From a checkpoint of a small transformer trained on Wikipedia.
Architecture: RMSNorm before each block, learned and rotary positions, no biases in attention or MLP, untied embeddings, normalized queries and keys, capped logits.
Training: a variant of SOAP for these matrices, 125M tokens, 1905 steps.
Each number is 500 + 25 x the weight over the matrix's rms, rounded and kept within 0 to 999. Layers, rows and columns count from 0. Numbers have three digits each.

# down: layer 6 MLP down (transposed), 512x128, rms 0.115, rows 170-206, columns 96-127
# up: layer 6 MLP up, 512x128, rms 0.174, rows 171-206, columns 96-127
down170:520536542502509494503516564553513478492499468502496522494478490520492475487489493512540554472518
up171:501523484510514491475497525449542529505500464509498488439453527495506488495481481502508535515528
down171:520481440491504472544493505479469473495482525504500496482479481500490479491495495500519496473495
up172:474489496463569489487508482504500552504497527568488477497499507545483467494495525489518517483492
down172:535508536501498505508509478485522491513465505444490535484465494501501515480482512523475506528500
up173:549526449521532507530498483517521527518503483483475469497502473472512489486475499481501515486471
down173:492486466488484537525491517499501528467500481503509489518495517478499533494495485494487497499502
up174:466482503474535506481480470467516505550489476503477507467533494508517494491502488492541523500476
down174:507481512502502535475451480492467484503508493489528518544481522528483505543486533516507476503486
up175:495524480511481448489532482491496543513487483518525541461487478502465465516468454511518515471517
down175:484471475504454437492484508475497513436527490468520499512494526491509487487570504490457478509546
up176:511476523519480515482449490519488524497531446473503484508523493532491499495449445497513471446522
down176:472474513498508462515481537497540470476533504512535538478456519496457557514518532543449564466480
up177:486489493484477486517507524508540506480456475526492521472512467537529485507548448490500520493519
down177:542504469495536498485514492527576489483517507474490531462486501509545540504538505510494468513516
up178:505537461500483486528476487546516475501516511476506518472506531481458491513511528511500475522524
down178:487505507477500495556479518524475547470516469467514486461490537505549527473511504528496488466501
up179:469552482481460489507502469526486537517493528505504510492525514466557451491526485512429426511478
down179:488461525509540545504482492515468505514501505495484479538522449536503507494456444523545489492515
up180:439473517498515458446504497481512507504514496477482516456491519506490486513500500552472506533479
down180:488460504481501528491514495476472486498482496503485505488463468532509515454522517536540527509510
up181:490475482460550512451478485480481498538512512499506499510495558481553481469520495480498508495553
down181:482530513486502489491530502476527469493499484488462500508466482480511502510466527480523515515542
up182:508521482503517462490523481532563499518526463520489510489466471500479515502506533527525556481474
down182:512478446491457503510509480476510479510480498509479485473520451512511537530501498539500440478502
up183:498540499528512495539489509513493485526530520523525492483515489534492491488492489445542526471516
down183:524521482528488487491452540521520502507459536451503467486458508469522492525531487498464531522443
up184:442481503492492487507506490531518495537509474464531520516529497495512515508504514516461500472456
down184:518534488490527499503488575538518519521477454497521543493489435520513509487445549472502479506469
up185:477517459517479505515571497537510502490511482560534498503494516511500477487512503487498490489512
down185:512458569502479557427536496492488538488455471483496511522533502518475501494454520498449494554495
up186:495516490435511491496504454528501523510508488492501478531497517456510499516475489509501490449452
down186:560511566480504509507490507551502530544489508531476487513498487518507516525519517492518461497428
up187:511522534516510486489496475479486500504479451468508484527553532575468521493524493531476515470522
down187:458452491503502504531499469522502500501503518525432506497528511494527502499508488485466457519450
up188:534487494527477549516479484499505480501519513482506435514484499523476488490516510521540500507455
down188:520514496543490507503506542524510483482520527467553511510513503528522496502500522501523494538506
up189:516515492481492473532469458496477511478509488455516500527475453514476504486515496494497506470516
down189:507489466496526472526482546535480531554474479478516503491473509499543501463531514508469495492494
up190:443518496556493473499517516521510474498546513552514470471527496560554531495525497474505469480520
down190:518509534502536505489485509494544491494508548471463471499484526482507515483472488481486493528517
up191:522513498514511483485508468520481472497483505525485470514505508467520495467512508517543489489465
down191:497495528486485496548466459480511485500498506501515500515487510487520506478497481495498488501442
up192:513472431494467498493437472484501471485519500513465505493520522494475528506520475515451449501486
down192:465463515508489523486517502529518489461475487513557473523501505492498486532482500502509517541511
up193:525493514530460445536467525512532486511516495508498494498497517490503519486515485494524503488534
down193:516494554537487533488515472502459508520509492469526489501482472492506532501461517496501499539501
up194:517518484488429517519522490512494482506538486453523496528488462444505500495543493508500494522521
down194:463533445457468522511472456478465517437510467524517468513485506517557528495501502527486524505435
up195:538521489520484487520546478480485488469502478466490524471501497482506452489543479496505507484477
down195:506496556478473478519478476483450490459501504492506500475482485497500499463501486492509513517497
up196:506496520495485512496527494503530489475492500467551496468520482506508541505553481523519468488501
down196:526514520481526478481471464495514480491547581537475487489487487492474532511542465475511495517485
up197:489503483513465471492534521487464496487520495474538458520519515501530495539476534482495492510519
down197:477513514505535554500521500526524503475507531508512508490501515474495517481489494521534490506468
up198:515481525532520505524468506479479508525503490512549453481547508502521473495502486502477511499522
down198:541471468495475571512499485448474520504485519496506522521483510539463511547473500463516493468475
up199:544478483498493491487500481523497503501475495488525528498518535508497482568507520548521527496474
down199:518506518501504537512478488473502491484512510443469501502505509532516513494523544481471472462482
up200:480469450455469505503513541458471469550493461508483494477483463548486519495520493497473503504546
down200:526537505505494499523469519493501500514478522490501492482534507527537522499459519487501505482501
up201:506493481546497502516490499499519459446543542508449468500503536503466483530549499496487548546477
down201:522500514507477485483502473529550523500497475486553479513495488523490500492489488489460468475466
up202:512474481504535495493539526502538520472484510510515450445451535473489477502456517491501509511507
down202:456551517483492500494466507541524494508513516515506508497519506522513514550459531491510473513471
up203:501557528542532511497506500499464511535510475493527495478511459476552508516510492508495501536514
down203:518492479490478491490485490486472518495504510501462533506538479503459516472498499471503508483512
up204:515542524509515516534516506476487476504495515474512512492512530496519491490487459514494513483524
down204:482533471479504529519481497479512484506492501473497480492478520495477497462510500528527517478511
up205:483551526473485513466564529506562479482488480508505467507532445453530479539530500500510546553455
down205:533520488472547517452560485479486488492530511516503550482523509476503492480427504505507438490500
up206:473546501496490458481488492488511529510498479512486484518498478510487499519553535533508451509489
down206:551510482524526503514436505449518486520509536484462490502534536523508526514499481533496521525499